python train.py --d_mlp=1024 --norm_place="pre" --init_std_qkv=0.0314 --beta2=0.95 --decay_shape="linear"
Each number is 128 + 24 x the weight over its row's rms, rounded and kept within 0 to 255. Layers, rows and columns count from 0. The size above them is the row's rms in percent of the matrix's.

# layer 6 MLP down (transposed), 1024x256, rms 0.169, rows 340-392, columns 64-127
size [144  92  94 100  87 100 105 101 105 103  95  99 121 104  91 116 105 103 111 106 104 107 100 108  89  93  84  97 101  99 101  89 108 114  97  93 105  91 102 102  98  83  99 105  94  90 105  98  97  96 109 106  97]
[[117 115 107 147 123 162 132 144 138 136 139 156 123 102 153  84 151  91 138 122 125 106 132 145 145 152 141 138  96  80 111 111 104  94 118 155 140 104 154 136 118  78  90  76 111 147  84 143 139 138 136 132 141 185  79 109  88 125 133 149 136  91 132  84]
 [111 102 157 125 151 114  93 133 124 163 141  80 126 139 158 109 125 112 152 179 136 158 120 117 135 135 116 142 152 154  94 139 157  88 157  96 148 163 162 145 143 185 155 177 145  89 138 137 175 183 134 141 119 154 161 144 105 152 131 159 134 134 104 137]
 [163 131 146 163 121  92 106 159 114 145 148 119 148 135 102 148 142 139 119 110 117 193 155 141 140 120 102 144 146 130 153 121 139 124 162 124  83 169 155 165 136 104 133 118 143 140 138 181 127 120 155 130 143 141  84 103 150 112 150 126 136 125 130 150]
 [102  88 103 140  73 156  98 158 119 124 136 152 114  92 152 154 113 122 156  90 127 131 152 191 122 112 132 132 129 139 138 128 160 161 167 123 162 135 132 155 171 142 142 152 125  99 148 149 139 106  84  73 147  93 150 138 132  84 120 113 123 111 102 142]
 [113 132 139 136 143 150 117 113 109 116 101 171 128 155 143 123 140 128 131 122 164 138 144 144 150 111 113 147 126 129 123 139 138 142 111 113 112  96 114 102 145  83 131  97 170  86 154 146 170 128 146 158 141 123 109  87 146 187  84 100 133 136 107 121]
 [201 134  82 154 149 105 125 121 156 143 154 143 127 179 135 144 161 147 168 102 146 130 130 161  86 121 203 100 146 153 126 151 133 100  89 118 128  99 141 147 121 105 132  86 131 141 121 150 142 157 146 112 107 131 139 113 133 149 169 121 128 120 107 155]
 [166 130 122 142 117 134 124 128  60 123 120 135  93 121 160 116 145 143 111 109 162 133 122  83 109 149 149 108  74 151  79 131 125  51 104 159  90 144 138 112 133 169 107 167 140 124  73 159  92  95 146 106 124 149 113 148 131 148 167 123 150  62 118 132]
 [143  86  79 179 138 108 152 130 116 128  95 134  98 176  98 149  77 127 127 117 144 112 113 160 127 102 185 151 163  86 116 177  64 118  93 151 130 135 137 145 102 150 126 104  95 102 106 145 117 165 124  81 172 112 104 158 108 107 111 136 145 105 118 126]
 [127 118  94 136 113 150 147 113 142 140 129 109 140 107 114 140  92 126 141  85 129  83 105  82 105 133  90 137 126  97 117 128  85 121 125 118  75 141  82 127 145  99 124 116 146 127 127 130 127 107 156 136 136 144 157 160 133 167 116 140  91 112 133 107]
 [138 120  94 122 150 114 187 101 141 136 131 137 173 136 174 137 156 164 101  93 134 157 115 118 150 135 114 141 113 126 110 124 156  99 104 139 116 149 117  87 179 173 120 118 137  93 151  95 126 171 110 129  89 130 100 126 130 131 137 145 114 146 154 146]
 [162 133 158 141 101 121 146 121 139 152  92 143 158 101 132 112 102 150 137 130  95  99  96 132 107 125  88 154 160 136 145 108 145  95 106 146 142 146 137 141 129 150  90  90 106 166 100 112 154 123 136 122 146  87  67 130 135 132 135 145 134 127  97 132]
 [128 101 161 133 124 114 159 144 108 128 109 113 139 113 108 114 143 140 115 130 125 118 134 150  87 137  98 138 136 140 111  89 146 129 119 134 127 102 102 133  95 124 148 119 171 122 109 139 128 146 122 140 171 149 130 156 125 125 160 129 107 173 111 131]
 [106 120 119 134 129 125 143 120  84 139  92 126 119  97 128  86 130 150 121 108 109 135 115 113 100 135 154  90 139 117 112 132 100 166 155 121 136 133 129 116 148 107 102 158 106 103 119 101 122 149 117 115  99 197 148 105 144 152 149  87 116 125 120 136]
 [112 105 126 109 128 121 115  95 128 103 125 105 123  95  81 125 107 117 126 149 172 100 158 116 112 185 169 141 151 140 123 158 124 150 145  98  50 107 150 113 148 121 104 131  75 137 128 121  96 189 150 111 154 182 135 136 139 185 145 136 140 127 120 112]
 [126 129 170 103 143 137  93 141 142 129 143  77  91 144 154 144  97 129 124 149 124 109 147 121 168 130 118 169  75 108  83 125 130 111  77 115 124 121 118  88 137 162 132 137 152 145 176  78 120 116 156 135  94 113 120 144 108 139  92 110 133 131 161 138]
 [108 136 161 128 127 120 131  84 126 121  96 141 143 121 125 132  83 135 116 128  91 120 105 158 114 122 124 127 129 179 173 144 114 110 158 129 150 149 103 122 162  87 171 117 105 127 145 111 137 132 172 145 141  91 132 125 155 126 128 148 133 111 106 135]
 [126 129  75 123 144 118  99 157 119 135 139 180 115 146 108 144 121 154 153 121 106 129 121 135 121 128 117 165 134  72 133 127  98 191  97 128 119 114 156 180 128 122 117 107 153 132 143 170 141 129 111  98 155 112  89 105  99 156 168 172 109 146 156 138]
 [ 97 160 146 144 144 120 131 114  84 126  79 106  78 140 126 148 140 130 155 153 128 130 112 154 135 120 130 147 149 152 145 144 145 114 148 155 108 153 178 128 139  91 120 108 120 125 122  70 101 141 169 144 116 176 123 178 115 138 147 155 169  92 130 115]
 [153 154  83 122 151 133 102 165 123 162  82 138 106 118 133 171 120 149 105 167 157 104 117 118 104 126 122 115 147 178 109 193 106 101 141 106 106 133 155 151 146 118 154  99 123 130 125 126 177  96 131 136 109 148 147 106 158 100 157 155 172  93 137 140]
 [153 133 159 140 134 115 144 150 139  55 106 114 157 114 140 141 156 135 148 152 125 164 139 118 121 152  62 140 124 140 168 125 129 128 114 115 106 114 137 125 156  88 142 143 100 134 138 110  89 148 112 139 133 136 126 135 133 137 143 132 149 127 123  96]
 [116 142 140 146 121 129 115 132 106 186 153  93  85 137 116 128 132 103 101 154 174 141 134 141 144 125 117 102 128 135 126 127 116 160 172 158 126 130 109 161 164 134 121 142 158 118 143  97 144 131 109 104 125 107 143 163  88 117  74 162 148 108 136 102]
 [125 136 130 176 116 111 125 131 157 116 125 153  91 110 153 108 182 113 128  96  94 168 113  98 140  86 158 136 103 203  97 146 144 141 158 134 107 149 102 126  94 150 142 123 167 118 126 132 109 129  94 156 111 109 168  98 109 124 147 135 116 152 119 110]
 [146 150 167 134 134 136 116 134 175 131 142 100 171 149  82 167 151 118  96 146 130 108 134 131 143 120 128 135 109 141 145 170 115 107 132 131 119 138 120 128 165 112 134 160  77 116 171 174  91 115  97  85 148 121 156 112 139 109 144 142 145 107 120 138]
 [131 131 168 163 159 165  88 156  95 126 134 138 110 119 123 126 152  90 120 137 119 121 163 152 117  90 158  78 104 109 120 167 130 120 144  98 133 130 128 136 157  99 159 130 156 110 119 136 101  98  95 116 118 102 153 106 117 159 136 116 123 100 131 116]
 [144 165 141 101  93 142 129 105 109 130  94 116 117 118 117 101 105 170  97 125 159 110 126 112 119 129 126 131  90  97 147 141 121 120 142 146 111 106 130 112 106 126  84 141  78 136 118 125 167 137 122 105 109 146 112 149  93 156  93 145 110 114 124 162]
 [139  96 123  91 117 109 150 171 127 107 182 164 140 117 110 164 113  98 112 102 108 106 155 159 164  92 144  87 116 169 116 103  90 108 103 118 105 115 133 118 139 143  61 136 171 110 108 141 105 136  95 135 122 153 157  98 154 121  95 125 132 128 115 129]
 [ 85 137 115 153 166 147 116 129 134 136 128 162 116 144 138 123 116 121 116 139 105 138 138 117 148  90 131 120 152 131  87 110 149 119 110 118 123 119  85 115 111 175 167 166 137 129 141 136 169 131 137 160 143 110 132 118 115 117 161 105 147 126 150 112]
 [ 78 120 112 131 118 121 147 193 125 119 103 111 115 109  73 120 169 111 103 153 113 149 123 152 184 125 136 115 103 155 136 112  88 126 136 106 163 131 138 120 151 133 152 153 128 169 138 144 142 140 120 171 184 162 122 105 137 157 157  88 129 169 134 126]
 [115 132 182 127 167  94 133 144 156 117 125 127 132 106 134 128 143 182 114 117 134  74 161  86 104  99 115 119 157 160 156 113 169 177 132 142  99 120 132 136  95  92 134 136 114 136 158 101 115 149 164 101 131 107 137 121 122 100  89  92 101 127 136 111]
 [152  91 134  83 121 135 143 173 118 142 135 124 136 105 130 141 100 111 146 161 108  95 125 117 138 126  95 165 121 114  76 123 116  87 126 199 148  86  85 155 151 119 114 141 157 147 163 114  82 139 170 131  97  93 121 116 137 140 110 137 176 122 117 107]
 [104 140  89 136  96 147 112  77 155  80 101 160 113 142 117 132 138 113 110 107 131 117 126 141 128 104 117 133 126 133 125 142 153  88 128  92 160 134 129 120 119 138 141 144 128 100 139 129 120  91 104 142 129 121  97 132 170 117 106  96 126 180 125 108]
 [157 111  60 101  65 117 159 130 194  88 130 145  96 153 126 121 102 166 178 153 110 124 122  89 116 124 152 161 152 114  99 151  83 118 131 115 142 123 124 112 119 118 119 140 138 126 141  91 129 111 117 149 149  99 116 152 166 169 141  83 163 124 134 125]
 [133 154 153 109  85 135 130 168 146  72 156 117 171  93 137 139 138 110 140 113 105 141 118 102  90  80 139 116  97 112 105 124 115 158  78 127  90 125 104 134  93 150 144 122  88 131  94 143  94  86 137 128 134 122 108 137 114 114 114 190 121  99 100 117]
 [ 84 152  98 140 106 141 136 129 102 144 144  87 163 130 110 126 116 120 170 126 128 106 128 148 137 104 131 140 173 157 166 114  75 111 128 147  98 158 179 132  98 151 140 116 104 146 134 124 122 145 160 148  98 133 126 148 112  76 139 112 103 203 145  97]
 [135 120 121 132 181 150 103 156 144 109 127 114 108 130  71  97 123 213 122 120 130 109 120  90 147 171 150 131 108 116 175 148 136 112 121 146 118 113 147 154 124 124 130  95 132 139 101  96 125 126 133 140 104 104 116 135 139 133 124 140 146 100 133 133]
 [142 116 116 140 103 154 142 158 147 187 159 130 136 143 111 162 103 132 122 136 126  97 134 188 173 131  97 137 141 154 144 126  83 157 108  96 108 158 168 105 139 125  96 152 126 118 180 157  91 136 110 138 121  99 156 107 105 126 133 100 138 135 154 130]
 [112 134 122 121 141  69 122 164  86 115 122 116 128 119 128 149 153  87 147  76  98 145  83 114 115 169  97 103 104 130 123  79 142 141 128 143 128 128 150 142 134 125 153 116 154  82 154 142  99 141 115 108 129 157 122  96 130 124 125 164  98 135 124 164]
 [124 127 105 141 137 122  93 132  95 159 131 117 149 141 106 122 172 141 135 156 106 132 136 130 169 130  99 117 158 133 120 116 117 116 132 169 115 119 149 136 138 123 109 120 166 156 155 119 169 122 150 123 122 125 152 171 153 104 152 128 169 132 124  97]
 [ 91 103 146 122  94 123 122 117 133 148 177 129 127  75 114 135 138 107 127  70 130 107 142 136 159 129  85  65 174 122 139 138 145 122 163 125 153 151 126 127 151 105 112 129 111  97 109 127 104 149 137 120 116 128 210 131 151 164  69 157 121 135  82 137]
 [106  93 141 129 134 130 115 149 161 130 110 145 143 121 141 123 138 103 134 133 152 147 117  94 127 164 169 160 114 150  86 167 141 132 131  85 125 107 151 147 139 144 153 146 106 127 168 131 125 159 126 153 110 114 153 137 164 154 178 121 137  91  86 133]
 [119  91 132 127 164  95 149 146 128 136  74 111  93 101 177 121 122 167 139 114 107 151 164 164 164 144 178 101  85 164 142  94 147 107 133  87 120 106 141 125 129 144 123 114 162 134 133 190 132 140 127 140  62 132 129 127 151  95 139 138 116 153 125 136]
 [138 126  98 152 153 118  77  93 110 126 134 115 112 156 147 149 157 121 159 134 131 139 171 100 125 152 151 138 125  93 103 145  82 120 125 110 107 128  72 155 138 119 128 111 133 179  78 136 159 152 165 103 155  92 136  99 164 129 108 101  92  90 150 141]
 [118 108 103 116 105 164 134 120  85 125 133  84 184 155 155 113 147 108 126  93 106  93 147 137 134 173 137 116 128 136 157  96  92 129  98 138 115  97 123 178 129 101 125 141 108 182 154  98 103 142  94 133 163  87 145 109 138 134 147 122 142 121 165 110]
 [142 166 171 109 146  83 157 156 157 110 111 126 121 111  64  75  56 140 117 156 129 122 100 144 168 134 107 125 114 101 106  76 138  73 117 153 179 178  78 140 103 141 137 150 158 147 140  99 111 109 133 136 124 128 131 156 113 119 110 142 132 118 122 122]
 [120 138 106 134 131  79 129 101 104 162 112 154  93  86 124 129 107 163 121 115 161 113  84 148 104 112 151 190 126 117  88 149 113  95 107 135  86 129 148 137 111  59 156 162 152 122  93  73 119 158  78 125 150 132 101 104 135 107 139 103 130 126 135  71]
 [106 147 160 168  77 113 155 162 136 122 109 175 131 165 127 149 120 109 125 125 105 179 134 114 104 145 127  93 124 134  78 106 100 113 171 112 123 116 142 104 145 153 141 163  89 126 112 125 123 130 137 149 125 164 150 164 150 181 121 118 124 121 159 130]
 [145 111 138 174 151 108 147 120 156 141 116 110 115 116 160 128 129 121 116 122  78 137 130  86 142 128 122 133 178  88 121 114 143  98 146 129 100 171 137 106 115 124  95 121 119 163 119 180  97 161 112 133 127 153 122 126 134  95  90 129 100 152 103 137]
 [141 119 150 135 159  88 127 150 115 105 130 144 118 102 120 136 143 109 128 133 134  88  87 132 143 181 129 125 144 137 108 134  83 168 146 128 145 110 119  86 149 125 106  86 117  81 121 110 121  97 130 136 138 157 178 141 134 160 136 122 141 157 134 140]
 [133 171 123 139  92 101  47 156 113 152 109 126 127 134 141 104 133 159  90 142 105 131 121 122 125 181 112 132 145 135 125 143 126 122 123 132 136 116 119 127 135 119 118 140 128 135 105 136 123 119 150 151 126 145  78 126  88 136 167  92 119 131 156 155]
 [ 90 124 120 128  98 120 171 144 155 138 105 131 114 119 192 105 142 127 127 109 128 121 152 109 116  96 193 132 126 108 150 172 156  76 117 126 106 123 140 124 128  89 138 128 132 126 108 125 160 152 150 123 108  85 115 154 138 122 114 110  99 124 156 122]
 [147 122  96 194 156 143 133 103 106 134 125 117 145 130 128 152 108 117 126 116 117  74 148 143 142  99 160 110 166 171 139 117 132  94 171 109 126  84 145 136  89  93 103 140 124 121 121 185 157 128 157 139 144 143 111 156 155 131 110 113 143  92 147 122]
 [142 153 133  75 105 152  77 107  96 118 128 123 126 164 179 182 137 163  75  99 151  89 108 126 118 122 176 128 129 156 134 109 112 170 144 113 119 167 155  95 124 111 111 146 125 121 125 144 156  96 107 135 159 102 123 136 141 113 139 131 162  78 153 107]
 [107 152 142 169 121  84 151 149 144 131 140 111 102 170 147 126 110 133 135 130 132 141 112 127 155 126 118 148 111 142 148  99 128  77 113 111 122  89 130 146 111 178 103 135  90 114 117 187 128 155 124  88 110 123 155 137 159 164 166 136 136 192 121  92]]
# layer 6 MLP up, 1024x256, rms 0.159, rows 341-392, columns 64-127
size [ 92 100  98  92 100  99 104  94 105  92 107 103 103  90 104 100 104 104  98  99  99  96 101  98  99  98  93  99  92  95  99 101 111  95  97  97  93 100 101  92  98 101  99  96  95 103  98 101 100 112 106 100]
[[102 139 118 147 139 115 156 121 148 108 128 165 116 114 119 145 121 144 127 131 132 103 105 165 119 148 152 138 108 109 103 154 118 143 131 140 147 140 104 118 101 138 106 134  64 144 126 130  95  73 134 128 113 147 124 113 162 105  94 138 154 151 144 110]
 [141 106 147 104 134  78 112 133  78 110 130 107 112 125 101 111 124 126 128 127 112 153 120  96 118 118 127 126 103 132 119 119 112 110 162 158  85 109 161 138 109 114 148 139  94 148 158 133 163 114 170 136  92 136 148 109 106 137 149 119 152 145 135 123]
 [102 120 191 142 164 133 126 100 124 192 144  98 145 128 131  98 181 146 167 171 124  78 132  84 113 118 143  74 107 114 139 134 115 103 146 105 129 140 141 138 117 128 111 125 131 124 139 107 127 127 157 145 132 166 160 109 153 125 138 127 127 127 157 132]
 [105 121 100 103 130 144 122 144 140 130 123 152 120 132 159 138 145 155 137 107 169  81 124 105 147 148 146 105 120 130 108 120 134 137 128 100  99 134 147 165 133 155 141 113 190 119 123 100  70  98 139 107 116  79 153 170 103 137 135 135 125 125 167  99]
 [145 123 117 158 179 135 125 116 103 139 167 133 156 121 112 165 102 136 107 114 147 149 131 142 110 116 136  90 117 114 152 134  69 101 101 143 162 179 123 150 140 124 135 113 135 107 138 122 126 122 148 128 121 134 134 161 112 159  82 127 127 160 121 134]
 [142 127 116 123 153 130 137 132 110 106 130 113 110 145 111  70 163  99 168 128 155  72 152 131 129 130 119 107 100 133 146 129 130 103 157 117 144 163 123 122 157 128 131 105 136 127  80 112 140 127 130 151 112 113 108 135 100 157  54 127 142 135 139 141]
 [114 126 161 142 137  98 163 151 135 115 171 102 193 108 149 122 140 138 123 115  88 134 125 117  73  90 127  98 142 102 109 170  73 111 153 124 114 111  96 113 123 130 178 154 148 148 115 114  80 148  70 144  88 119 157 125 151 124 133 151  83 124 159  85]
 [142 155 101 122  88 134 111 136 123 102 126 152 144 112  87 121 127 157 165 141  74 115 138 110 138 145  94  91 106 168  91 135 142 130 130 126 152 137  98 158 164 111  82 149 124 119  99 154 146  96 165 147 111 138 146 129 159 128 109 151 113 100 140 147]
 [114 101 155 133 125 130 144 130 104 115 120 131 116 110 150 143 132 154 124 122 105 143 125 138 141 174 111 147 117 155 145 158 145 171 135 143 189 116 104 165  90 173 102 139 152 130 157 144 113 154 139 155 157 120  97 104 152 136 140 135 177 147 125 118]
 [121 111 125 144 137 155 130  96 136 117  99 119 115 116 138 119 135 146 113 151 110 170 148 103 126 143 138 155 164 122 117 118 135 165 137 159 103 134 109 164 138 134  61 128 127 118 104  92 102 118 121 134 103 128 127 125 101 130 120 153 129 176 145 140]
 [151 105 129 111 126  94 136 148 104  91 147 130 115 127 133 106 137 145 140  91 116  99  98 157 116 117 139 129  74 110 132 109 107 137 143 167  94 105 160 120 158 115 125 160 127 132  95 102 116 111 121 110 123 118 169 146 132 117  95 110 140 113  82 143]
 [120  97 143  86 155 150 113 102  79 132  83 158 135 121 156 137 179 160 126 116 136 120 109  89 160 181 151 104 131  95  86 111 160 129 115 132 118 159 112 124 176 131  96 111 112  99 140 146 133 119 108 145 139 151 164 139  88 112 109  91 124 123 119 116]
 [147 180 105  95 116 136  86 100 140 153 151 108 128 108 133 132 140 127 144 114 152  89 130 125 126 113 119 164 119  99  87 128 146 119 141  73 167 105 156 164 143 116 149 142 153 155 118 119 168 141 171 130 138  53 134 139  88 121  72 155 114 137 115 138]
 [130 140 144 106 121 124 131 154  99 165 127 117 128 137 132 113 134 140 169 147 141 128 118 118  95  96 114 140  88 121 136 167 152 133 128 112 110 149 132 122 113  97 109 117 113  94 111 107 113 115 164 104 112 162 130 163 147 121 125 121 118 151 156 118]
 [152 146 153 103 168 100 149 165 105  98 171 122 178 103 109 110 169 173 119 146 126 127 108 109 113 132 123 100 121 114 183 101 128 122 100  98 106 122  75 142 161 143 120 122 110 132  70 163 147 130 120  93 145 131 117 148 115 127 142 111 111 107 139 155]
 [145 113 148  97 137 150 118 139 144 110 187  93 135 146 130 114 127 106 144 162 110 115 128 152 115 119 155 119 146 146  97  92 147 150 135 106 160 142  91 118  98 129 129  83 126 144  95 133  99 127  79 127 154 163 157 103 123 144 151 102 106 159 140 114]
 [161 111 115  95 128 105 166 126 109 134  76 132  99 100 111 140 129 137 133  76 127 172 106 159 121 133 148 119 123 134 115 114 145 118 142 132 126 123 125 119 139 121 133 136 124 108 174 138 140 113 122 166 152 158 103 150 130 113 146 135 116 163 146 149]
 [109 123 176 110 121 135 141 129 134 114 171 143 151 151 122  88 136 112  97 105  98 157 130 144 131 129 160 122 109  75 165  64 141 158 141 175 157 149 150 127 128 115 137 152 106 125 136 110 100 159 131  95 143 150 114 133 110 146 107 130 104 151 144 102]
 [109  96 152 155 136 139 131 125 118  92 132 114 137 125 137 167 132 152 153 152 135 130 117 135  98 115 170 168 150 158 139 173 114 127 131 144 111 114 145 126 184 160 114 112 151 126 127 156 123  99 140  95 134 107 112 143  79 121 129 106 160 154 113 130]
 [148 101 130  95  98 110 140 138 119 137 132  98 121 112 132 134 127 124 124 181 128  72 144 181 141  58  99 144 144 139 140 141 113  78 119 136 127 133 143 149 130 136 133 126 100 150 111 153 120 133 119 151 141 108 115 130  81 127 133 114 130 132 123 152]
 [103 146 157 131 150 141 128 137 109 116  95  79 123 113 175 117 112  93 177 111 138 131 106 128 175 174 146  83 116 132 116 155 129  94 137 100 128 111 129  92  97 103  91 126 114 130  99 176 119  85 153 125 105 104  90 120 150 134 132 102 139 152 153 133]
 [125  90 151  85 164  99 121 132 127 124 153 104 102 163  89  95 160 146 134 152 138 113 153 148  92 148 120 158 129 109  94 101 135 133 182 148 120 126 110 162 132 140 121 118 123 146  78 123 117 132 101 161 132 143 112  91 133 128 156 153 120  87 111 159]
 [119 124 141 158 162 126 103  88  91 126 129 120 104 104 109 110 141 129  99  89 107 110 141 128 162 151 125 129 119 149 154 160 117 139 117  87 123 105  98 178 171 115 135 150 115 168  90 148 124 117 108 100 105 139 144 132  82 133 108 144 112 108 125 131]
 [138  98 130 168 118 127 117 165 135 138 117 103 154 125 160  98 129 124 135 121 134  78 140  90 111  83 129 141 142 186 160 121  92 125 130 124 114 121 152 101  95  97  97 159 109  92 156 106  68 111 182 115 112  89 167 145 140  81 145 121 115 107 141 147]
 [168 129  84  87 147 107 172 137 116 135 135 118  99 147 115 146 116 117 141 124 114 141 138 107  90 129 117 136 114 113 127 120  91 120 140 133 102 155 152 154 117 128  91 123 121 127 120 171  78 101 160 146 141 147 115 110 111 109 123 117 116 105 111 131]
 [ 63 134 142 102 130  97 135 131 105 130 115 110 157 132  97 109 146 139 107 128 151 138 109 148  73 161 126 156 149 128 141 139  99 108 113 117 159 144 137 135 126  92 107 104 121  94 118 123 110 104 160 101 125 144 120 127 138 129  64 105 100 184 108 129]
 [103 122 130 151 118 119 124 112 124 146 118 146 133 173 166 195 116 141 139 114 153 119  80 121 109 113 107 164 129 105 115 158 145 143 146 140 147 155 127 133 115 125 122 131 142 125 140 132 136 125 101 105 130  86 135 127 129 103 139 126 129 121 111 109]
 [140 143 115 150 163 123 110 115  82 146 136 140 109 120  90 129 123  93 103 151 188 138 130 150 121 163 111 110 100  88 134 140 116 137 161 148 151 130 179 123 122 141 138 125 101 126 128 153  75 122 121 130 103  95 100 137 120 101 124  85 160 111 105 122]
 [123 178 131 140 157 132 128 102 120 138 157 120 131 115 106 152  86 118 103 147 112 121 177  86 151 125 110 145 152 129 134  84 105 140 147  94 121  86 177 137 120  75 153  71 139 117 141 114 118 138 111 103 138 127 169 138 143 118  88 132 198 138  96  99]
 [126  86 152 126 127 115 138 101 111 136 121  82  99 112 143 151 108 127 102 138 147 127 142 121 145 165 120 150 151 163 136 125 129  84 142  76 153  69 139 172 144 107 105 127 149 126 107  99 105 115 115 143 103 132 111  99 114 115 136 117 125 123  97 135]
 [125 131 173 138 113  80 155 158 144 127 116 152 117  99 131 158 140 157 151 106 122 112 134 153 124 167 135 134 102 118 124 137  97  90 101 126 126 121 116 117 171 112  82 173 138 160 109 146 153 103 130 126 159 153  98 147 120 112 112 180 152 166 141 141]
 [ 97 139 152  91 108 130 137 128 108  75 109 152 147  82 147 169  82 118 155 141 137 153 154 111 107 107 137 157  95 119 122 127 123 158 127  80 163 143 110 135 116 106 137 132 111 145 154 101 145 141 114 127 127 125 101 139 127 132  93  92 174 128 138 112]
 [132 115 144 108 138 122 124 126 140 101 107 152 131 141 115 142 172 155  86 117 130 152 154 136 132 172  95 124  89 121  79 148 182 176 124  98 158  98  94 126 176 112 134 128 180 120 139 119 127 126 102 123 170 141 144  91 177 161 119 158 173  97 132 169]
 [117 111 141 113 104 111 126  98 162 119 129 118 137 111 175 134 116  92 110 112 149 149 115 126 118 156 102 141 134 101 124 143 157 189 159  96 138 127 108 144 117 168 116 110  83 131 124 144 154 103 131 126 153 179 146 169 143 117  97 128 137 117 185 163]
 [123 111 132 112 188 114 105 177 113 107  80 157 148 121 124 107 147 160 130  79 153 116  78  85 141 109 105 112 136 113 128 124  86 104 126 188 126 154 117 144 117 108 132 140 154 172 139 113 105 114 120 135 126 106 114 156 120 133 143 184 129 119  90 143]
 [182 170 114 135 120  77 113  73 158  93 136  74 121  96 132 158 109  92 145 157 102 141 116 154 132 133 125  83  98 163 148 134 118  75 169 107 163 113 122 124 129 102 148 118 174 137 138 130 127 108 133 120 132 132 139 148 138 136 159 120 143 166 136 131]
 [118 157 112 106 114 109 105  98 132 131 112 147 109 133 104 146  95 152 112 127 108 101 143 147 127 125 135 153 116 113  96  89 172 129 143  97 122  93  67 115 126 128 128 146 102 113 140 141 115 105 108  72 150  83  81 128 102  82 163 139  93 127  95 159]
 [122 204 143 141 120 137 121 165 110 110 130 136  81 140  94 123  76 113 109 139 154 151 113 117 142 124 142 151 147 144 129 108 108 103 103 180  98 180 113 155 120 136  98 125 112 115 177 124 111 119 119 140 166 173 150 147 104 136  69 123 160 174 115 129]
 [106  86  88  92 115 150 151 135 104  98 141 133 137 118 106 140 131 152 126 110 116 123 150 145  89 137 190 144 191 120 134 161 118 140 117 124 109 122 114 155 145  95  88 156 109 160 115 116 149 127 123 112 103 106 147 118 122 131 152  86 128 101 135 127]
 [123 200 115  81 151 130 104 112 152 156 161 126 139 193 130  96  87 128 123 127 122 191 161 112 157 139 131 142 163 133 131 108 150 142 136  75 111 178 145 109 157 102 125 142 116 132 106 116 168  95 161 114 134 137 149 139 146 124 130 143 102 144 112 103]
 [112 166 101  92 123 104 128 100 119 161 126 112 139 103 104 131 117 140 104 135 164 146 169 106 167 126 157 125 146 118 106 101 141 142 114 122 157 105 166 135 161  89 122 113 175 114 191 152  92 171 168  85 113 118 101 146  97 119  84 146 122 148 147 112]
 [123 110 109 149 166  94 117 159 119 114 160 126 101 160 133 140 146  85 146 124 113 121 103  80 142 145 135  98 141 134 108 127 111 157 159 144 178 124 132 182 135 125 129 144 128 150 149 136 133 151 173 117 106 137 132 110 150  98 160 130 106 146 101 151]
 [115 144  96 186 155 129 114 111 132 138 114 154 123 137 122 117 130  80 141 109 129 129 126 137 163 159 116 132 128 129 159 151 136 127 100 155 127 136 121 146  97 112 163 101 153 136 163 132  79 118 129 105 169 162 128  70 109 130  98 105 135 154 132 152]
 [148 100 112 142 172 117 110 118  78 115 153 145 164  97 125  89 116 121 110 135 181 101 128 157 130 128 113 167 122 145 148 158 127  79  85 141 101 129 112 132 122 149  91 136 125 105 134 140 154 106 108 147 124 153 123 129 137 120 123 148  88 133 134 121]
 [118  69 126 152 128 153 131  71 136  99 147 122 113  91 131  81 137 146  95 131 112 175 192 104 125  97 156 200 151 111  93 128 142 137 129 143 143 138 160 112 106 124 125 134 102 112 100  80 150 135 112 115 156 125 130  94 110 119 126 139 121 144 146 143]
 [ 98  63 126 145 123 147 162 125 129 113 145 119 107 167 137 171 186 125 138  90 128  48 128 105 144 131 168 150 155 139 155 140 109 132 113 130 115 165 140 124 153 154 148 156 152 158 117 120 129  90 122 106 133  94 153 129 169 128 141 100 113 142 157 105]
 [130 157 118 138 100 135 133 121 138 119  97 118 133 157 127 197 125  95 129 144  90 141  91 158 160 114 103 133 146  86 157 162 114 118 104 156 158 130 125 164 101 115  94 148 126 150 144 138 126 121 121 127 121 129 102 117  91  73 125 147 167 161 119 143]
 [103 131 114 116 119 112 119 100 140 113 131 137 124 162 180 123 117 136 122 124 157 105 102 125 121 114 156 112 144 170 135 103 145 160 156 131 166 129 159 146 126 112 134 138 124  83 142  88 161 107  89 111 149 168 144  81  73 138 114 167 138 119 134 148]
 [124  74 108 134 179 129 125 167 111 117  91 124 149 128 160 143 125 129 106 155 185 142 151 136 128 120 149 153 113 164 116 156 153 128 126 136 137 142 165 146 124 147 124 129 129  82 178 149 108 122 124 133 121 135 127 123 149 143 136 127 172 154 120 108]
 [126 106 123 130 156 133  85 127 140 121 155 125 142  96 150 159 129 122 137 127 134 159 146 123 104 149 145 119 119 138 114  88 111 151 148 139 130 132 123 138 132 124 127 108  93 165 137  91 121  89 118 119 134 157 145  98  46 127 168 138 133  88 128 159]
 [102 149 152 161 117 150 114 121 121 115 127  95 144 127 121  97 148 125 129 165 159 158 144 134 113 129 105 114 165 157 141 111 141 174 159 142 106 128 163 144 114 104 155 133 111 145 131 116 111  92 127 124 143 149 158 127 120 121 104 135 121  66  68 107]
 [145 128  98 110 132 133 122  94 151 159 130  82 129 104 133 143 138 146 109 118 113 104 127 123 128 110 140  94 108 113 138 151 108 117 145 177 125 167 127 120 121 162 104 140 175 187 128  91  85 167 127 115 110 151 115 108 154 103 130 100  99 148 111 159]]